From a checkpoint of a small transformer trained on Wikipedia: LayerNorm before each block, a variant of Adam for these matrices.
Each number is 128 + 24 x the weight over its row's rms, rounded and kept within 0 to 255. Layers, rows and columns count from 0. The size above them is the row's rms in percent of the matrix's.

# layer 9 MLP down, 64x192, rms 0.121, rows 0-63, columns 96-143
size [106  96  97 100  89  91 113  87 103  98  88  93 105  91  92 115  96  97  98  96  93 107 112 117  85 114 106  95 110 104 103  96 128  85 105  98  94  94  97 124  93  95 100  98 117 102  86  97  90  97  96  96 101 101  96  96 108  90  99 108  97  97  99  97]
[[162 101 169 122 153 158  96 140 125 140 177 147  93  78  90 118 140  87 111 109 116 149  98 127 131 136 165 148 138 108 126 108 136 120 112 130 167 163 121 149 143  93 163 154 132 178 143 135]
 [123 141 102 148 123 119 136 120 108 162 125 164 139 108 169 110 106 152 158 128 107  69 121  95 107 117 112 112 120 134 129 147 123 104 137 125 129 118 159 149 122 144 159 147 123 108 117 111]
 [124 142 133 129 112 128 176 138 134 150 156 150 169 164 105 139 137 154 110 133  81 120 102 121  81  71 124 100 106 171 136 119 158 137 191 114 141 141 134 123  89 139 116  85 162  85 156 150]
 [112  93 119 112 138 142 125 117 171  60 111 150 107 125 161 104 134 143 177 139 113 129 168 106  93 150 131 158 159 146 148 142 153 116 108 186 100  98 144 149 104 135 117  87 125 115 108 145]
 [109 117 129 166  77 105 127 175 154 121 108 100 150 101  84 144 147 127 100 161 169  98 125 162 103 132 153 110 123 140  86 129 142 127 134 170 170 106 136 129 128  92 111 126 148 140 149 127]
 [ 89 126 138 113 145 131 147 107 104 129 113 126 100 141 172 109 141 134 142 116 111 174 104 127 113 127 149 108 137 122 126 133 123 131  72 144  83 126 137 151 117 145 124 116  90 125 119 164]
 [134 154 136 152 130  98  96 107 127 149 135 160 130 134 133 139 150 175 101 136 101 152 127  69 127 134 154 155 125 128 125  96 107 112 119 152 112 178 130 129 121 144  98 114 143 177 116 108]
 [183 100 106 108 143 100 120 150 146 125 122 119 142 163 122 152 145 109 125 148 115 143 110 172 128 166 125 132  96 135 211 114  80 122 118 112 114 143 114 134 148 154 119 160 107 139 107 110]
 [ 80 141 147 146 137 118 115 172 130 114 161 190 131 165 107  84 127 162  94 115 123 123 135 111  90 127 117 104 134 126 157 146 127 146 121 163 133  84 145 171 122 124 162 151 121  93 135 132]
 [137 123 145 112 167 119 113 146 138 158 109 133  91 190 107 122  89 149 109 170 141 122 149 138 119 116 134 143 150  81 119 106 153 105 152 119 125 154 187  99 157 102  77 122 147 141 175 118]
 [138 157 143 120 157 184 125 128 143 148 119 104 111  88 139 158 160  92 125 133 100 139  98  99 117 109 121 134 161 114 109 149 119 156  96 147 110 109 156  78 158  87 144 146 114 155 129 102]
 [164 126 112  75 197 109 126 127 133 103 111 151 100 137 115 121 120 125 139 131  94 164 122 129 108 112 123 135 175  94 134  44 103 129 160 149 120 127 156 135 161 119 131  92 176 117 133 129]
 [139 130 155 118 143  99 127  99 148  98 102 162 160 104 107 128  88 169 126 116 138 148 110 134 142 130 150 104 118 112 120  94 145 122 152 169 136 145  94 109 158 139 137 101 129 103 136 103]
 [152 113 107 127 165 148 131  98 129 123 146 120 158 124 142 129 104  99 193 114 128 181  79 143 136 129 154  99  94  89 130 123 146 144  78 112  95 115 104 113 130 147 146 112 116 133 158 144]
 [156 160 141  94 142 122  60 160 104 129 167 165  86 163 111 133 124 104  90 119 142 116 124 133  90 141 132 149 128 137 120  90  82 153 124 153 130 173 114 112  98 124 106 170  98 174 156 122]
 [ 57  90 182 114 135 101  74 146 154  44  96 101 106 123 144 145  98 101 103 121 129 165 164  93 129  99 138 140 153  79 146 136 134 154 116 121 124 108 138 116 156 127  99 118 146 146 168 106]
 [122 133 169 144 153 144 148 157 136 171 147 187 165 136 144 109 159 144 115 102 141 131 134  67 131 110 118  97 125 172 127 149 153 140 133 117 147 130  67 119 152 120 143 109 148 107 124 118]
 [102 126 116 119  93 148 157 138 152 155 150 138 168 142 131  97 119 145 120 120 111 113 128 115 111 109 116 119  98 112 156 140 151 184 146 118 123  96  87  88 114 179 138 126 172 122 142 102]
 [130 132 172 126  92  97 138 106 196 136  72 130 130 109 145 122 117 116 135 137 124  83 152 145 126 151 115  91 164 126 118  87 151 122 146  81 104 129 129 135 136 162 116 111 118 105 102 122]
 [124 138 147  99 109 113 123 113 173 109 106 122 109 145 131 145 133 107  71 137 133 165 143 147 167 133 147 133 166 130 163 147 160 123 139 101 155 136 125 118 114  79 126 135 133 118 117 147]
 [ 75 108 135 138 108 138 139  61 145 102 158 117 146 101  93 177 144 122 131 157 146  92 143 135 143 120 129 108 119 121 113 102 113 132  89 114  69 129 114 146 115 120  94 137  81 124 126 152]
 [164 133 131  43 159  81 135 141 132  92  91 148 123 144 123 155 129 145 121 109 162 108 113 170 124 153 104 128 140 125 121 149 160 111 120 127 125 162 115 136 159 122 111 154 140 131 133 136]
 [105 106 130 153  59 147 157 136 129 109 151 144 142 103 133 149 120 130 109 100 150 125 108 154  89 135 158 141  91 131 116 130 117 151 125 156 130 138 154  89 139 138 146 130 113 112 137 116]
 [173  99 126  85 162  77 126 118  94 137 178 141 108 140  99 145 151 114  89 160 125 135 136 136 135 160 161 113 116 132 124  92 137 152 139 168 162 130 134  70 135 145  77 121 126 146 149 149]
 [120 118 133 113 117 141 124 142 124 145 112  82 128 149 136 117 119  96 159 121 114 126 111 168  88 121 142 112  84  70 134 155 127 135 123 184 145 154 135 107  93  85 110 131 136 149 148 126]
 [ 91 154 131  89  89 155 130 109 102 112 123 103 135 118 126 137 111 126 124  94 141 114 188  64 159 137 161 132 152 120  84 125 137 103 120 128 152 103 100 153 132 168 152 195 105 131 144 139]
 [109 111  84 125 136 154 119 131  81 122 148 154 119 166 132 113 160  80 120 134 128 127 170 176 103 163 163 167 134 112 100 151 116 104 126 155 136  82 106 138 108 115 117 121 136 124 117  93]
 [154 163 146 154 128 150 111 139 120 129 127  63 155  76 124 130 118 108 147 145 158  75  92 174 150 143  67 106 105 126 130 161  80 106 119 156 138 123 139 115 118 125 137 129 150 144 170  97]
 [108 140 151 113 112 115 149 119 152 136 107 146 109 161  89 118 167 167 105 148 158 127 165 138  87 125 101 142 145 141 147  69 132 130 148 142 123 165 116 108 160 105 142 122 156 140 109 120]
 [154 119 141 107 116 108 143 100  88 140 194 141 168 137 133  93 156 137 127  87 127 134 107  80 140 137 119 109  87 182 155 157 133 165 152 124  97 178 138  64 147 128 151 134 123 124 154 126]
 [153 158 103 140 163 119 117 133 116 118 134 138 133  94 112 135 122 127 122 161  98 179 135 133 115  80  87 142 106 112 157 136 119 173 105 156 145 159 117 126 106 142  88 125 117 124 138  70]
 [149 141 100 116 170 121 146 112 124 131 124 160 108 190 100 111 175 158 124 104  83  90 100 131 134 145 122 151 125 149 148 112 141 143 142  84  95  96 126 140  61 132 156 122 174 114 140 118]
 [122 122 110 174 111 123 199 127 147 178 112 126 168 105 117 106 143 145 155 101 107  93 155 126 134  93 113 113 121 166 112 137 152 107 104 120  74  87 119 153 104 134 150  99 138  99  96 144]
 [140 143 189 158 131 155 120 124 106  82 109 116 106  98 151 127  71 149 117 148 130 113 147  91 148 131  97 122 101 135 128 147 152 146  95  88 161 149 113  91 114 139 156 131 120 129  91 103]
 [122 164 160 147 146 131 102 143 109 132 114 137 142 123 167 120 140 125 119 127  93 176 135  89 102 139 102 137 137  84 148 180 107 162 112 126 152 151 141 161 169 110  83 121 143 146 150 127]
 [108 141 179 133 142 143 125 115 103 130 110 115 134 109  97 143 129  97 117 134 106 155 151 153 153 160 116 138 134  92 174 117 115  92 127 133 153 120 100 144 135 117 182 135 121 162 159 106]
 [146 151  83 146 144 121  85 141  98 158 157 103 148 134 158 107 114 166 128 149 122 138 142 119 172 149 101 170 113 169  98 129 115 138 132 116 135 129 115 140 128 123 133  99  81 106  63 137]
 [126 138 147 150 127 151 111  83 174 143  94 108 117 123 133 144 125 115 149 114 140 147 143 155 186 114 147 131 115 135 119 121 146 136 128 133 138 133  93 165 133 140 142 154 128 100  88 152]
 [125 136 146 104 160 129 131 117 149 111 105  87 126 127 172 103 108 116 130 129 152 140 156  94 136 155 115 170 122 121 134 135 121  87  89  61 185 117 152 179  95 178  91  99 154 150 109 142]
 [108 158 124 154 114 124 122 144 146 172 120 129 131 148 146  74 112 164 138 123 151  99 108 104 118 144 108 102 144 131 117 119 138 116  78 121  62  87 116 155 106 120 106 128 165 104 101 146]
 [176 126 109 147 109 151 128 153 121 128 154 104 107 105  84 103 136 134 131 133 165  72 108 106 132 164 180  85 114 122 128 127  56 117  94 131 123 114 115 155 160 174 164 157  99 106 157 151]
 [120 142 105 142 123 118 137 102 129  84 145 112 101 120 147 137 129 141  76 119 168  98 106 140 125 133 127 124 156 122  94 138 137  91 144 129 165 149 100  92  97 140 114  95 119 147 126 188]
 [167 117 120 171 133 123 119 145 101 115 192 137 104 140 155 144 133 143 136  73 129 112 122 142 165 136 143 134 122 153  93 103 105 117 193 141 156 117 146 106 140 148 120 119 118 125 138 124]
 [132 108 134 142 121 100 163 118 148 128 148 140 101 106 130 113  98 122 135 115 142 101 109 118 157 137 138 149  91 125 106 166  59 145 156 117 122 123 101 157 164 103 158 128 144 121 136 162]
 [113 111 139  98 106 127 143 124 132 117 128 114 100 141 173 176 139 100  98  83  76 150 115 142 117 113 104 125 162 127 122 147 141  80 151  98 132 133 120 158 171 172 184 107 122 135 125 110]
 [149 107 133 155 145 157 117 112  98 115 110 109 117  93 158 148 111 108 178 128 151 118 129 152 149 145 116 140 154 116 154 140 137 168 132 135 138 123 138 180 108 129 126 111 139 170  82 133]
 [111 159  91 117 123 133 150 115 161 184  88 138 121 140 138 135 109 132 133 100 106 139 131 209 122  85  93  79 182 191 141 111 160 109 133  85 114 110  80 162 108 123 124 110 109 110 127 133]
 [133  83 156 142 117 124 115 147 142 109 108 157 158 118  97 104 116 179 118 157 109 141 108 171  93 110  79 109 114 147 129 152 158 136 122 155 177 110 126 117 101  98 106 142 110  82 160 130]
 [155 163  87 131 120  95 122  85 110 119 146 117 152 137 112 113 146 160 117 150 145 113 133 120 108 148 126 129 111 152 140 147 126 161 101 131 144 166 104 139 101  96 131 152  87 114 101 215]
 [140 130  88 121 134 163 120 175 118 129 119 128 116  90 121 121 140 130 153 126 129 126 126 149 128 151 140 166 129 126 107 100 150  81 113 133 129 109 109 140 141  90  72 122 150 128 141 105]
 [ 91 101  75 136 100 126 160 126 126 152  92 124 106 172 160 100 138 120 128 102 153 119 125 121 112 106 122 161  94  92 148 156  94 121 136 133 152 108 133 165 137 152  99 134  92 120  70 142]
 [101 135 162 126 127 138 109 157 112 109  94  76 116 116 134 135 165 108  92 103 112 134 147 136 175 142 134 117 103 103 140 122 144 122 133  86 125 137 127 115 123 113 154 132 134 174 122 128]
 [180 158 135 126 127  95 123 134 124  84 122 110 131 130 118 167 129 135 122 149 120 180 108 146 125 110 141 133 132 156 124 138 130 144 143 118 160 139 113 107 157 137 128 163 168 146 162 114]
 [159 119 127 167 140 137 131 135  78 162 135 131 155  91 100 133 138  92 186 147  86 151 105 122 142  90 152 115 149 144 118 128 144 166 124 146 140 137 115  89  96 143 168 147  79 142 136 103]
 [104 116 113 123 120 148  97 156 109 141 156  88 103 121 110 164 123  79 140 120 148 149 133 166 152  76 100 137 132 115  97  99 105 132 156 107 151 139 136 119 148  71  90 113 116 119 139 129]
 [144 113 107  92 147 188 142 117 137 113 165  98 121 124 148 150 145 132 146 107 129 136 128  97 184 136 162 134 110 106 113 167  97 151 159 140  76 137 165 125 106 122 159 105 106 139 121 157]
 [ 71 141  80  87 107  96 113 131 113 136 137 133 116 153 178 147 124 185 145 176 121 140 110 144 100 160 149 149 131 114 146 113 146 116 127  90 123 122 142 140 144 134 114 140 129 101  93 154]
 [ 93 108 115 180  98  98 102 106 133 131 105 123  87 104  88 162 117 129 116 165 133 121 166 174 161 110 111 200 112 134 114 120 117 140 128 154 155 127 194 100 111 125 131 134 126 140 113 127]
 [176 102 103 151 128 121 134 138 137 156 133 134 181 128 125 141 135  77 193 121 169 129 113 122  92 147 110 101 132 126 143 143  91 131 145 122 123 140 159 162 100 111 113 109 128 136  94 110]
 [107 135 155 133 105 135 183 115 106 123 123 134 138 166 136 120 114 127 136 145 145  94 151  73 130 103  88 112 187 131 102 149 143 119 150 150  78 131 150  96 108 122 110 143 186 137 124 107]
 [131 153 104 110  74 161  91 147 113 140 118  95 128 141 126 117 125 145 136 126 115 120 104 131 144 105 138 165 122 129 120 135 114  90 132  79  67 150 209 139 113 139 122 180 101 109 103 131]
 [135 124  95 143  79 151 134 148 152 131 139 152 165 153 134 104 100 139 122 158 152  97 109 119 121 134 155 120 117 209 137 138 160  83 128 116  91 118 125 131 154 121 151 132 159 133 156 152]
 [127 117 131 108 174 138 133 102 129 144 144 113 164 118 162 138 107  77 150 181 146 116 143 123 144 123 121  90 105 140 142 126 157 130 125 131 135  77 130 126 121 156 131 164  99  99 118  95]
 [141  90 106 139 171 130 149 140 120 137  92 120  94 122 117 113 134  96 132  84  92 125 157 109 124 149 148 134 175 127 120  99  91 121 115 149 147 109  94 125 198 130 165  91 118 155 137 142]]